From a checkpoint of a small transformer trained on Wikipedia.
Architecture: LayerNorm before each block, rotary positions, no biases in attention or MLP, tied embeddings, attention and MLP in parallel.
Each number is 500 + 50 x the weight over its row's rms, rounded and kept within 0 to 999. Layers, rows and columns count from 0. Numbers have three digits each. The size before them is the row's rms in percent of the matrix's.

# q: layer 4 attention query, 512x512, rms 0.107, rows 65-117, columns 0-127
# k: layer 4 attention key, 512x512, rms 0.106, rows 65-116, columns 0-127
q65 102:593544448459467457368470476508485539539541472546440499579526454561478507471449525474527548444408511548543510571528488474563470477424486438473494528456551571560504625542520421504528475487505428556474516533518442472526522540489543469518482540510472560513404470450526425454517438426484459514564593427441604520523362532507495518451452566462518521422424549518422537534421466480520511556465
k65 104:592408433519489440460491507526441454509579450543496531477455482551494461532477528533537458457469531451514501543461545457503545434475534549532485457519539597559500479476520469504493500451450446543564617486465539547504507477496529502536508446484421464539393518408475457465483503520564389576543482522524572462497461454488430534484369469600423511494454572539480418526423484448457446524392
q66 107:473536515550428472567505459498552497509498456511505519419408502542431509565411500518513551533477443442538603564479547503491559493425498483491512547409512393475474479487506537402509509546537469541419437529433512529467546466475444433453461493484422534590432593451501556430463529542534549526456538479444522492452457481476469476532480558530498485503478525526542531509426437565503474456560
k66 107:594508545497463476535493533456499486547496512499437487475456463456440527441453562539451520503497526515556455480524544574467429551485453511477461479558479476530550494350520541578449531567479523384481426444444455482535434476471449595511474496545440464528516471550577546490495486541475571488565496590468518497446441445501531571488445492576463420516382423448472406472422481507433489497547
q67 110:394561512522530465542469556528434429453468465512468532543594553503572476421549475598436478534502434439490511449514529451565532500525477517504469426569522571440403422512492515474488516573520451589523531539524462518474448538448488489483501535594490550450473533424519477473506441493542488524567468449451446487552507452478399483580518408478567471532489551501517523542615554516428459505499
k67 106:454463460459515499476433561502439451477456469516453443541513532493539417580475402483405478541391446588411505466475583401563626491501530421504526496551532444450494474479491509520557421496491501513450575477561448505482544478427448572489536422560468480524516471437482489522539529433421527486542477510495439510529549540500477535568523505525524472457481513585462560428516524520525480460492
q68 112:534493592463473473477551442614483535485548524431440471503558554509565444626510534463498523479459555486440534450512558584417448467478449521543498616498531486548409496554445488540513523548578649487513510523553583564474418522536492584544433539542545418483532533515532491472407494466418514550540520442495500448503401632516476492531399573491491515591572453433581428471442473517413549475423
k68 105:427549507488494512469415409568550454461539488463462496554426538513490457555493544560478529502466551492381517479499528506383452462490477522452553605550470432495497496464476417488550566470510510517454485498512496579477499512439613532430422537491490479583526572463453488511466522523499490564503462398570563460526487521409530496526471534519467519561509472465518524517460568555516505530613
q69 109:458484456528384487584441427493570510453600470420485414529477474505520442498472538505549517535484508463561517499558468547513494499515524550535524490520511420562491495440615571518523571516410550558517473417391475421556536498470401517480507638560552496530465597527529424480445505623610544506477575538412628526490565469510530417521511481634504509462421474492442532510511493532564504382416
k69 111:532478395494422524571530576545524455505466403447509525499536487564532516509521532396524507462575552518585441465526516548424523502405580545341512514439508533494470588480541491520592515426449539513370452549480523505543551532509440527481496493547509554460525536450495538469486585479480472429473471461498566500536500467505584416485565503558552599488475491455395534448458416435528530487597
q70 106:583496504471482491491518447531536498407585502558473461502476415559452460580597462407496510560428539539389445483556512591428462478523473510470445483475470546416508511485535468450481479581526530515333539416448531592429592561534535530492496614636425492623533449415493422567542530532549510503499550432523563486525479576459486520535471662478500440477435548595440558437499470459534545503496
k70 102:522450450457552482504465479441468369482488486488411465555520469553573395549582435513453470523611577408558502501459456469435504579540426508424481485535505483520499500589581423475509483518585403522401385477437546517556501483548505462551483544475577521572537577481440544530454463580412541497449559588565523455529458535506445511501479646468510531454567510496500530500595492392486504443567
q71 105:496461621462406491508486523499465391492563511589526510469468479527539538504446500521471546521523505451415561496556528466504469485532547501494495535459488438474485496492472427476450575462525561586548541470445543470410451496468476504464535625559584515581425538482502491530512521516461567514567419551462462473564479451541492619510519470475493531511533444516530454586521499516456606473432
k71 103:456457577559504528494489528450458434422514493508442529528428535459548521467434437469508416427633515463473585459543560541524574517415527548488486509455454583530574566456443531581513556483605526458465527513431506519460603469456447468539532457532521513490493498548440486494481453484526468454450432603400573504472500458549477599469501511572418472425518417448573524521490415518511570422510
q72 112:507540562536559504590592398509441552475592437505605545534521405406530564539571487510442465510512596528567505543541491492465532561540552475575526545461498543547482534571457385470434460481505431555523504507559498517497497456473504460510500567547524514461500564539592516571452484525552433498447436500514462486496473467545391543510542536516439569462462475554525471461536504582447451587403
k72 108:454567528527495536585491512528472528568497474551512532601453480448484501429519525553476498495538457464452467573543492559535466450546540531454437409496457554491542482487378571528547477448448518569557452535476521403439424440523529491466442568474471527467487491499421430431471438488508443469546460498546388547453530476507491611461435506444520552546463488407425466522588539527525619572420
q73 104:415547456546461435546500447490552477567538511445483541466619493564506517502557427480468431535504550463378418496435590505456529512504474480466514502432486484557511603441564503517453474542469467495565441501525423467480438535511508550464527515547509575486489539443495538467493444464615524567361515433447509395505617534506407515558598457476595510507550512482496427526513437539570490556513
k73 103:541566377518474514593378574483483446536469413548491544501516411430551456488448455540546553494546517430444483391430512550521510478504361514471515478470541494445568488523405539503469487515541481500480496572471506524537467539482485485405529512475532449522472573464470572440490462460527499531554502525509503595466420452618506456540469453527498547552452430553460444513553487395502552489430
q74 108:595507542417542322485457448515522478527479423432490423495446481453484538458498534380489462405443556474448544473511567520494521532504496544529409419487527604621461543435523525434473488492481607516569521531444481485546567548462519589465549464545517454451449543438417429466551458531600464454524473451494540481569390572474475511434514571542453542478588512476525511534448455499519537530635
k74 110:585508479513578544509507465484457563571527461497514427468489555443557528493500560515578429502458476523408487536572403563514545597501466567519468469534422496524546576511459532417445555417554532548429503505468544641453572538509529517467545447483368499476512488518524537501486510570544515495528524489465517517521478505455525566525539557419482507500436488527438561489572535535526505527513
q75 109:508354529527594517484473507520483555548447559467400512466498477551576460506499534444452576508388406470535544516492489486466525515523481444473534532518490529528607451479509450471530474480533434400483500502572504638485520402499428372486516403475436440538583502490504527441554427544544486472407491485448484459548429424389494545598455496528547647474471494568499506496491539429489451524482
k75 109:487540549466498473543492570474483531506514498499509608486548483440498322447533469650416491457522545487574451579496535441418442451545555545479485532560475551555488489618510556503468444469528462511515543456444428548426582562357481511512494510505506574525499455502481534437461541556534487509514566530473548506476555417516426489498437503440492484415510484556540519516446405486569464474341
q76 107:528549438585539508517562592507534470445508496519538403456490483525526509500555437512510493503528516494541532586542463455486393626479496493506545510562545573553474495506575618437458400473524490408465476532450500475522460468508488458518534553645397544418523562550553562499489552492521464496544463487416562481484474541560514448497603502512544439507578475421485442519531508412448545541466
k76 103:563503445487544450431479551495523613418554517563536550510466582483517430543510472554551492474530465452429540543422469543583525428499524456414485562508487551513500527465480538468526463554520431466452573375448449435519395538466496501383566422492443476480544423542433497504546392520492540471450497512498554495475444540526479510519525408569485506439433580471577551494471497537465592505460
q77 112:490546447611523524524541514463550488495493551560579559555555493497412474446441546500495482505454469427553473505518477502458362420510516438551420387519556652454459553550545448396474547486549545523476442497472490516549523471497542561515545572399547525526513533444474478478424503511487527543479495548441614449435516463530515379503437502452431514519607473424520447533562459517582512533477
k77 111:508528521523532494542434481508492505515468547502566497491451450505492491553585534460520496540475490546411396482483509493490430484497554493482521611488515518524528584547385522430470585500458498436501545458505431445542416445594508464524471509478455485461496497481479532487461476521465552423495479480456616482558520526539559410466511498581494576486532353540475500563537455556427470497409
q78 100:573552462505443428504449502503530570528475510529537426471505502601490473432583555500465479509589534514501461491532559531568546620488571558484488442484360451457472511559547512504476625478569484529482456495433485558526444465495507452519476555479529461521514574541608462551541513353446429448471545496578345491497401396547453475527417456526430565355493395549466498433387461462554468512462
k78 101:502511458467404482539544566501487554446605552514500528481463478530507423528501565580402538498506486486569408410533415487524460466486494439523488506446557528435521507482596450497462555499529493471468492483568513533491581485550407544603481523549547432498433555483546466546509484404543476513478463508500491586556477528441464431490469516435501489513475501478533440462420492477508442543499
q79 110:390436549544540532587553492472522582521553488434555538516489567496475568520545474541481451533483532516399470484536454488484441433555538556455541470408510472523439548521491412472550531491516517556510509441491490495496615453467456445474466428457535529552595403564497477491507485423489466537440513427486483481498577524461588407485521519423422468394561551571446447474514519486548452422449
k79 106:520592491495554492473507556481433521538543491438496569590395470622548485411432543514565458538512409500504488462445532561563456424426469395551629512527492518448509507512436485661527471421536543523516464444492410430603509478557560473502454503479547511544522532499420404498497535512483512584441615505557408482431643499513427511544544566542529436470421541530506543506522475482552513557480
q80 112:579488514441508535505496518498519516482471518592412524477419481520514605488484477531580559509561515515591480436475546499589529553548534444436527582545457499581538519495454501581458522406519451546561549476466499474476638458486523471359570579531573544506502497466510490534489564507398471539509485533503449615428522522502491480624407595548475489579460542461498568503569549466371359466473
k80 110:517565517585628497484525474587515570492582462499529428512520487503519533542461500473545404498525401462497461496551562529519516553537505444395421500455507477540464489552600539575552391542524496505479535542553514557564570500503516539499565541566502594489422528385487527500538549512473468613533516503404523546470524540513503364394499474551414538641495515534466473500425467565519516571407
q81 110:567473566478483511507410529473584409479436525468506482515485516537447460476393596527498519599451585433533490487564522454544436497539554491369491455417482452497486547514553512433499594495489502528527566568497586506552489544507438378511494512582490464614387464518451457434443504498502583430516554437494511473506556431511447424459601474573495483463494554441461492528514440498526535500524
k81 107:494541488493445439541424512579528393473429522478446408452491458550545480454504564554546490516518481420547559434548546569488574491483519514466518507484539487456553548433565482406576461431478452493509474490436491486539517597585519417432486528453402473549419534440515495450489518387498537490499492471403418542510499477551445509490564590518558372514391483544451532540498473496388487397527
q82 110:545487579525489503456544487560522573480468490475443500507449534527478410523539483518514478494476457558496423479430529458534512494512571505573483544449469400456501595509560555502475488470535444499563567535430539452546482536518535529544601473530529535471531460443624530472498454474616464485441388583473428606529474489440464540429448518498512601421644472488548521550539579492499491555461
k82 107:506514428526588481614511567509595526468589613512542455534513481545450638498475422513435474545586548433456551502417470486493601620509502537570470444503499515440487546471350558516492402444480468550522502557461440393443479467553472581450449399567475456444487387478532516543443517431488543535426433541499453572477537590622480465470439450481566530522518562523467376533521449468592506521475
q83 116:553609521527522527506506503531460496441451496466514461499471507601484526490536509579498489467508461533445522505450483468505459659548525476516554518592441502469433512581543447504549441442466611431477406483414503582452519429511479432496528488485494534419497486424540641453493433518536560535501467613564602484546593479546435529354523588496492464511542448478499435472445464581514593542517
k83 115:508568566634465443483478596558500580465426472376546492553499476541516487522477443508414428516403489511492476474483370507475484490511520426544406551437492482531500426576497438576590523534451463435539508478364480484515485453505525477418558577521524552408480425505311542449523489450532517584478372464491542505453459456494463509485535660589508480492499540438480452487482461520488530456503
q84 107:474542468645434456495559557648499498430561568524419522543508602450503434489463424467485512431465462537484508482530540483594376501522485568530543552535469499527444470423506497401554449495483440498503513518503560472539511532470484493486510424590474468438508498452452518472492503489530568513475465459520480485488461526553485573469421505471471429465503508471531551510458508433461508593479
k84 108:510487526430496463525481463543515356471444533565499464423545504476528452464491531580505542559490508392402393513552459457461449446568489530444530544466537555525500540537486467442446550520596567516529553536409504432465550542395565503485437459525456525536488481590503483496510420429605491548497462525513515554439478434521523502519511419516476487468516408467496504508469587473468440450477
q85 106:506463548448504494650469627440420519634488506556526468513481444529521513528503436530431407484489484457439439448454475488511497465525560514507551510557438569504510501576515518459613488577503532512507525521488379482514572474517517537497532515503521514440480420612496558526484509583460490465479497646556517519425537519470457523442512441546497461507491480436502498473532487532457682527420
k85 106:402541570549555402511531424499602529483458509478614477525433526492472532533571533569478487423479489575563570450495490455546542543495519469503550536546590488583453523615517571475475492505508479556508528461488522458563479530456541494482583546569525557453449476449508466526531455480436493427519421554561508540484521567406522452503532508450442415490549568516426497497448508493557484552442
q86 108:529390494525524509596580557394467461471520501522512497567450463529504598519608436485403499520557464566407510589513474489462509420487584437503546518482468472553549513499532482460432597569476552443487480440537537535592440533524470505576508492369516552484512521579500504435523506534464515571446506595477429472445435496481526527488528477521503461530495524582547452480527481547514514494531
k86 102:499476499527431511408531497482457447497547462515485587476459505451547476469532536544577454487536548529510404447441559427466503524471522412528559430534470450586540521442486390511491487537504482518465493479538470432532489421588531515427554478467525503549538458534567507508500535610546542505582507471442464524464496532472433431563464486529552519552482602505455527510456471479439483402469
q87 101:490552524493523396514486542578505527435530558625414521531525543449487478491502445512510510668505534456450578389471516542482491484493401486520427394508536499439474486539481554527423467499496470523527499498529464529448497513523604530502473434516499459542523465494512511495528635594452443524480580543422536490523429483601463444457522555456456557477467515479610550519469401549533528491531
k87 103:558517408486450454562466496471486491413502469494474503450492460511571480498574481428524434447477531452584527492515413540501568471673574535542519488505522563449560421501470503549448435493473506485564556459472474569469499490513514542418507499422461492545594410507492430505517544559426464621450532505420485509524472529504427476508439463513531565502599603436533548445592419446483429481446
q88 108:511549520520630491502445477557454458482486522455578479543550554592514486594475475465576590425567398508544483495462535445507569555507596581497520459544509555524470479482568569488529536521523486446512448530468499425544524504426451439509569510476470542497570449447458594502514475544572491510462510524395553416556569482399495479499448388517560487441385470532502429430447548482581527484600
k88 109:464521475552393508498463486452504506471484527494490538556540508417483453486427403479556536489602485480568614465508594440436504538474479520389484609411526507445532472493484535420593493552503479531578473544593520452547432519465437508510441468493454540484537530415572607518522555428569523517524562501532506533465517465553409520509582430522556449532530542494485503469440575444521543489471
q89 106:526592434524547551576512568504530476544545559531473488483486503444556434464493547580547446443481474509524470509570450511472470490452511409558346519461488517531437490400455562443503530449437463575558507513393458523397481526418543512483460505510435625499482563506525444471474412379569510506474461450532550602471521495420527421591439527507561481552549568468553515526456482500452517567528
k89 102:524553524557407546465516453483541511486592422511545415521437448504521445540481564400529469485509530413503471592402542502584481459417493537490473554426538553507522572500618517421494476454554549557568563553443479550481586505506471452480579436517528538440524498554578462560476475572487505515492490623524491403496438467454506508492440641463504547432499528523502511488584448451576533527529
q90 106:480547542550574561498490421460519522577461438515487524486461468573461524480505547523590468500545491592419485536422483480512537537521526499542529548497489489506572560429433561508469537564566471605502512542465528569473527530557501628551435426481598522495608450466490428466568421545515446486534421532480547484467593580505361545520431469505490425470534472534582452484635482521526490617472
k90 104:493528390468565508433614424565529464587513548555509475517597452476451553503600547483503525530486478548426386503478535484419467552466575544498488503457415522602579503493552502579517518519408538470532542498480490508510500463525607521433514505624468531447530559553509524544518492444488567539507423542498526463440610505510488526489543546540508518450535504529468470565514485490438536426480
q91 107:479526456462516560465457524548541457559420504398542437499517565495449407519580544439525454427513483571468557598498483541444386619452536538442563471468473579421384509475512408520445541518491482459541501499511454576545450497497480422461506455550580477405616436520501497515322509474428514534492505422487547477521450540440558437488530518448481381440476516494507538485483574473432503456486
k91 102:583569502497621501455437534594551495424378492417559437469492530488489481498509495411536495540525554440486590441487535497461478462468538451495455545531579465471516457536556482509494428486524460528497476508510578545566529446369477462402427469620505553573532453484563441553499498428528520411508531487542527469418565528587528537535533589495467433554639440493533510564501444435444512555411
q92 107:465549514486535501566488535509530468516470444502543475514475556505596504507555523514528396585430430447525555449464520642517621512463459447539397508410561419481510471426528441483516492451490555484479476502499437506549525502484527545498527508539561551472535481540554454567517446539455558457508501461525505407471559604462559494525466371479562540470441464559480489508506421508588462445547
k92 108:537511498545503430523491570571446473502528493501454417552491443463559455470519562533473619615512433489482586473457577587480485509442547472451414483441520478409439454489480545501445556507430501507558429402562375529495473532517489546597435606468424520539478519509470557599566478517504477419457559422470484467504431504490488590509463407451450605480495521517532521486432542496478512560490
q93 104:496509518507511499558529533532504625578562469470560480538522547524533434504464526503476337504468528479489557477534443428508503473631474558499484538489495621506525567486493500421528480434472440492573478543508444504440507457459455547584469488499495515512606544504500472396527452431519507516562528436563577410488462569445566503479374617470468536511514402557538538625488478524512555577441
k93 104:417475449577488521462472505535512445472516503596556513507568528484575521480562538463537444501530513490540541591482456452510524618535508460483499570505490516512595416517432660459505455424471569521521474537515454537472456531463460452490434466431488471524583512456484527580493539461481411515536447480513573526380468537503413487481511512459528536439533516535538535533611444525453479514459
q94 106:538422418498440594406547458444516492551488551518492487400508425495523489463548458547543493542464522506454428483478525559448524471481501486527505429435568481502524499426561464423556541513511467511479397515566471469532484506401531522544530463481503522490531570446488464570441539486512549504631423531574455485469476473545453451437542492482655533483492505502559557535449574500516417428512
k94 108:479528387516609525485527508473491519493465445535477471476537485605549560481524557515434520512481448577503575568494591488363491501423462484448371451393478509438406545541493531493540433477547506461507586503537546520441524487585438437472524538529510396534502526465567565472468534600486509493524538498594578496565561450572618432532445492466483542471357479417560541435435636505557528555543
q95 107:523417466458515443484519449552555546522404401575431476577548528433408462433513488500519513433529440456376459478527510653477484514442508558439432502534456487419518398502416493540520548554547484524535509524558478501469501467497524499449479424501561487522491577520535495428508465470499522431561495496533450504513510495486459521426398501462540435574531490526579569512473555497540426537465
k95 106:502534514487433404497604529550519445576462503467418466486526415560430534482479525507496578598537483543470456432493486452461520443502461513537470512525576513411469581486469525496520496552411585507475505470549466527504476495577402432486488497526536478529512450460571425499498488433477568495598430454588486453503479463495443575512484454469512459477341399458395543520492522448509476545550
q96 106:405473506513583489525459530437478523565499622540535476429500438567505452464445478475440584459469479542448566474551520485403584447497422467504467441511524487501520388557495603484418464415489498459503502521612605390551506534471482452468510532498546448465585444488552527505426462573428471487498551530616451445464468614567520494551419496471479502406546445517526501507544442562543578531520
k96 104:498518524445511524569472528493563591491496552537609496498399514564358451501482541527386498555522504554487496527506517391533450553524487442637527448454543524508423459599542526521438466535438472514517559487607582482474458446446503422500479540468416526488547518545569463422401515477510509474478479518595443481439505545610437564511513537480470504515608532584531532467498469453487554599472
q97 108:497468494579476421456572451360584608507561543542518421473549523416498452540441490523499551594491514511555406551508496494418474486485536450498489464463438484452493555570493490448506585459519535551490460497497515482555592517524518550449574527442472450515455460505499545535587442433517507562413552507511487508495493458465438536478456391414450549496445452543522464446570564510517454441411
k97 107:535565535569511489492538457502583555448457522457494415602490466453585488502486557578520534473516432469480505551536479526495495500566397515536518490548522516596529504549476522492472503568611540521491561429549407556496490515484416484551500460538563402480544525556490477447503432588387558497433509462451457485508511480462383502476516521534569580454493489531520476508333573477529510537506
q98 102:502494424399484655517500467481471518522425551486554511453464563473440456522513483582451567462542533494507483416495423484553458505449440542452452588458467544469406442512396512546458432480522487513507478496459393534577501421529517509437476547461373517555523519448446550550565599498534527494477459497423577446459487449579478455459423455478487581570478414503503528558489586527520485525616
k98 100:526489479504574559571472431525437588562491479526575579540411503478558512579447520469441534501485462516555512535527473470453472529562502499542509519499496505483442458422501496518494438587485540548420435452443399552504447417476592646594447440518604466431494435489499452483404457515411565527503525465526551428517440513557452475499375506449424505481491504409493533548534514423366498484613
q99 102:556413495455544430464564539470507529412583534516490458437572515456520497474506500546496529477441443495509466516581561606515480439515509482494496481423584457561446497497478527473534511478566529484432469425427533454512502529452586560557427539573528524574494411533500474457442558457464465502456505474496535393478573535538506564525520483415573415462487428629533580446553567493478473456536
k99 096:530539438471565526606483546569514392481530521553538483448462510531528438529483472574529601518558461485565396521570573497496392462432509484496460389531510455525562412500578513433586496439575484532431546529405479468606527471538472457534532453577542521556485559527509445533528570505510557367510432444523459487498458539526483566495408540496550483563457483523503405501535432463521527429569
q100 108:568567555475419541454457567475472446556515643537503497481475458503474532460498530450428440481525474472581534485507400569459512452512465558468547467484484611507520541408497567496548559496441516528557463484557587527434432497374526458510607434482503503494592474635527491493451528510512512443513500513590484416632601536515530503593490465470454509473491525574572459493556443499551415483519
k100 111:573479539504542532544554437467399494560553536532471573474572428485564447402451519415449544447571402437547488443555478544504525583398574453474416492516495496500479537584522594471534517484489532492507485548485508450496502494374515411499576464552412527432518501550462461524472500499479418527486472479551542455432452553450539486472539687435464480524587444465512494510536510485521476577547
q101 105:516415515515594527566462527398504452461559511479480475486529409440518495467532475522527570525543582462515534460518560544635476547486532583536471568453496549561501548500476495546518506431492484519487533486484489439482447484506451503381434525515568596425489426521557529531482476506647453562551449410542483458482514519525575507510493410464407476535538430518455558523513467453461518436469
k101 104:485445503589487513593439523517474492430488467512507447435489497451452547490454474480456526501489471424395547518572506526582483546473526566474505582519503570498503471535511470511569525500474477516479502503463532456458417432472448390442511477580582602492487508495445546540505544518500546622487524535503538471512531404490450458484455525474485518445590577464555462453558597540475459472515
q102 111:537604566549498521461485516457501498504552561438586616550610525580534496509587515470535544526465496466441497491436471573510448579501509529515546549505521482458543521552459535578478489507513442485572492509411462459473497423506514511502485461527520522598485491458603590458434491413509599527479517451436507454501531459569419397431499502441566456541422526446451510464559493457508550491497
k102 113:489591471510501453510437531526537455460552500564361551593524505512530473498573479505520492472539560486542530454450432425536528489452463431521543444491533515500584557502519513533496535479480523464467493465537488549466522436494535512462528479498585484525477588545474428470407447482532606474466475433451559418443475514450491517498570563493499612497525499483504436510570579456581524566403
q103 109:516495455535481507436541493454500459498459400427537486481453524468483530419469506489528467497472469547551454590531506524508544479608473508473467491437529490477484496494509491548466464524440527516545571489525497467591543499559518494433443495506541559579505470503495483420516588500547539593590439520539564519601561463590466465477486501545593585576472480531422493559455436427519596536545
k103 106:500466435517497519647508513505494540457470585448414542488521508479384477455479436483478451489544501500564536566468431566498481437588433455516494441471466406550520508512564507458529517583448480510509484489584426424558556547554552498519514552470503568439516538519596453508473507517505520527488444388543551463473439529547418495412497487421484458422448522478407506545563541503516466484564
q104 102:439490450454615470422572537460544405510445584559449530581535480499617557501602517420475529430441481561562491537480459485419525517548555514528472422499474580440542456485473430392557542518487462559509489477442463465556541526408441520544537408543518470529465478510510499451404557486532589567515498520485510550561472547449611505490448528488519474532496508423513407476511522542449502473480
k104 104:504556503490546419452496486496483519437583496606448512493474578503494430434461457487454430425477603569488448588461479520446528532496540526441460408510553556496506421535521531503426516465464559477520496523496523445504525549456531516479476509515439475430443558456528502528456460484457477542602568554477425481571487583475507532497493483550542526515410507506556509482511501570533515495430
q105 106:498517568484467414556498494568468495503440548487446543489462467584514560416547665494507594545508489463440500520453505495500486524553620504529483505479566639579464508501595460534544514508561488460576580381434556520522452452525471585467554543522422463500551516525467473488470431419565440504503452432401432408553537510450508469512555434500576474515497554415439505467560423462432550505446
k105 104:509433475583577448412561436534527538509458506442458406582499501448505468485472523525481555552465526446523429627395519609496528552445528569609497598590507448543573475547444569509541513448487434516416540534435557534510501437577455447454544446498488528490510517513521475457505458521468459580495543491429406436517531447458558510462515475480533520556467472462422455516544415464550622465429
q106 106:458433454484481459527566452442472488469454499465566432506414561487682494456479556488441571538509431433484403536480529472507532508433528466471527534458523506539500476472582485494526466492494433490490499486510524481438470528499513456472451470584558500468502418515508510567483534484415442437419478431401534526552550585511487576519506461612516492485509534439487511420508582503477486441598
k106 104:482413402445492390492546553482489498479432426492490538579519486520391455557511565516442583493475444464538535474475599397485463446462501522597571463539467388455528447481482539512498586413471465438561470487563565457539481553539527558497493546460468500529369511377454528519501546488495512530561520529485609564481445491565573515565540449411465531468461539493546504494482421513380522448494
q107 110:453526511404420428486505490566508548401505450546473488462391513534557500462498482492564511489517432547568462509491475479449472557510572501401534420542506505525432488486519499589491559448541487452507613488463481539441465409519491584495514417469509478533434468422546485615472476418505478350554549477476571417525587460473437470528473509403544490553445438510480578468532577499490570522428
k107 108:463515368475558450481512437593494460409529528489511525537457491564467521610554479551489525452592487530508460559424482544461457564465464426445551459422508511516507508514588462511508521448504578488537423471400601540502547455457438480483519566446576583494466481494504471454484526419444498481488404473469508446435509461445480608437504522495557491485558574493579482477541506509508551440490
q108 116:477523464436540526524382500522500607502415527454492516609444509588425481545502438517551540489526472435514439516491561548472491470511454541491538513533568491447488477515475483515468533522478493511427525413522540487549546466477552573500392474490522455530605449582558406491530619506497535585485596499463564513483560423533496488530459512452429498503496561518620418487523528477542561471487
k108 112:512489499407470462403435472570518518479431548510534426419521375608573532489549566406503534462553511625492495521490406521452483432512544548494558501494465479599521417527433413518468509455505476547530550440482501545490536522580440468513479489471598463458536527430511460529450590489509503510522532504503421506420478440545469526430538443483480530491512509461463496435529622507535501468573
q109 103:401520525551427510430526561539554505525515481384559451527600496470526520532494539458442536504365462580540499470573472521537460548511519593531431529431523458455473433541423450514512491599486536520515498470437455444462513522491503611535479545527490567505502468515486418500516495528566532484472494488415535549505503467470448423436486551528405403528517538449442442504523502491453400456443
k109 102:433560566523557561435447550491444510526475484490480508516470537501495432531416462531631590392448563472441443427471471488498514501485524534493552518533530518546450462543488487585476611482497468522492429476433453510484548489450537475563528512563465506536537477535541533515520578586531577499411556422428489453499559541530521593527454477453383513594428467496492395486534473461493426450479
q110 100:464514503498500447542502527463479603512508499527479581400511498528523552455346447454551544444534379531439398507550474548422498436485538577500530452521460408461420372489466364513543483469482554502512454441516450538519468520530528449506559455492533551512462559457489499556554585432428493414480507548582570478504518602524551451415530508596466513386525486468428481575561506479493579447470
k110 100:476545510470403529549505525429573413564500568544450510420473430414512410533486495521513487411483509542605451504580466387452548468593488533590494444544431460525519538564385559429506463471495448490500552412534450463464465460506489567504477594539558478514542562404557439469552397497485433426546505538572431424422451555550475512525504519436493435452567518438546485497471543458525463430452
q111 109:453519491495538444529488584535446491487473526461430525509512557517450407521488414409504551490502509447458522479480516601506506479494515475491508418440471503513501481481492482554593540472531472580512429563550506461537472429439508403487524489472553463448497479490516589530477538436514560485463457542519564452479574529445443544480476604446437446488525470455521517521519483534462457599418
k111 109:523412521441511437423551427483616548442472578419417598506605535511478541418496445546560613531464512426461480499539430502488532581502508550570608523500513537452478486528489555586538496496502449488470521533590510561580403434555469480507472438508515468465560432454463557438489548452536470460430565496506545465503487485506435508434497502557507422541613469435535547529499460518484494560502
q112 104:450539453477402612439501558433567535525519594495534563499535519469418538577447465462425512535570449490541452522501569581474541526445472426496476503492516466503510497489510388494474511397533471425531496372485548478532530432526467418440539446488554417389553510475593528467537589501464496515527509540466570534532493550485534450519567555526529525567535452479446541424542539555632523472548
k112 107:483529438548510505537537484539556606523487502429522466453583476509468484407512553517534448479438443584502492474510474489478549463470486542480531451466508417537482513480514460524427512478483558486535583526503499563447473511458545460498487545582517536468443536538480341520445542513553502401517513546444541455501511547533556541466485520474552468462549470554528589394506464440580508550502
q113 111:473613506514556460576535497540448500388483474377485521517490526524478387447403394448419542439589506569488465489496533541548636481444496542542595507479481518555537527438529437498470597523559554511504510612560485524592458520467465572476520502534517564454380541461530545543503544480493492493512440535406541579602497463553594504553420472527521531559524526457544444448565505521528498501531
k113 108:435509411419436482542501418493530514540559474516501498449514402578352501519420464450465559540450474523499446388577553496500460438498526535559448601406543443456513465430436524549493484555567570412476485521529450491587431444499506495537409561507501588512487546477480572564375468514495539541528545501456610467467491548499550513550449477555502429571575504469503422490543426466471539581477
q114 108:474555546513531528463530526450520497500602602493548430510579509449512476447496541589522452515548470417495452474527521504472555543464465461503516546572548446505516478498397517420488429558404597530456494413588465465461445450535463472411538589552407516452467538535471445419472549512514439533473503568465511426579481504450505466478615607478415480512524560434463541559433565453484540547508
k114 104:490445537528531546494533548470450519409482533578549514404519529419480514608481544563565535451473464461531474455472526489519509554539534574594528484560491555538481488444507539457370504413428634487494595451406459531534451464500538535493506549495483490460538530509414500466524472553400526547486548475535556541536425486470486432431486594622534461588429534440482513506537504543498469436558
q115 107:519547528518555430456505510485594523571490497443618515522553537474497463477534536485461422517485496520532442443509524507494523505504473534581495478459488536537384492508534437437583556549499500539466569476545579450478604370575566411421483547469479479568527509538460485500474479549448526512463492411531469426499536463483561506522489428507495526523563566442528377523536504596485484520491
k115 107:565513509500411547559567482450506590479465543457494496464398577482559418494531567442593457495454424480533403494544453507540517531607595535506502534472607577610549457634399471420507534544585576483553534587493485466537535448467600565525435420525386473507504576496557523549454574485454501517463544437480527428482488503466459482419573490467526572488509622491540450548505492543421463521453
q116 115:452496438410575526477449549512519615574471604616605418438436546506551474481516544485563547572562379450618419542490495453469519533484455450513527453492534500477516432386421461462438414362493558467560490442478442494478546467524498533481514547476620458467503562501574551458513511471507544456557476515531498530456483460521452477530492467538589563526436453456542459536455581596471580536418
k116 117:479527498545576504539509517506556496471560549518542450512384451502459434474494528518439498444532433540508473450548463490431429511493656416513473448467446486573503452466465550501539496480525548499544440483474420468450498486547440568457440565477602505521440455555612467507522495425460573503533427534457459503493433465519496584514519451558538488521500455557552569522389513499442554485521
q117 105:573619491465612564541412380490505500509516370502440475355517512481557482502543529515552516513566488507513498521516398524523571482499516436469478508542428517523495439517505534528567549500463538562487587505436566480539501495455535520521504551452492477494512456539545476444533521564471492524510510518445483431470523524515643462496576554507480447509432533533539460362602450493535519451570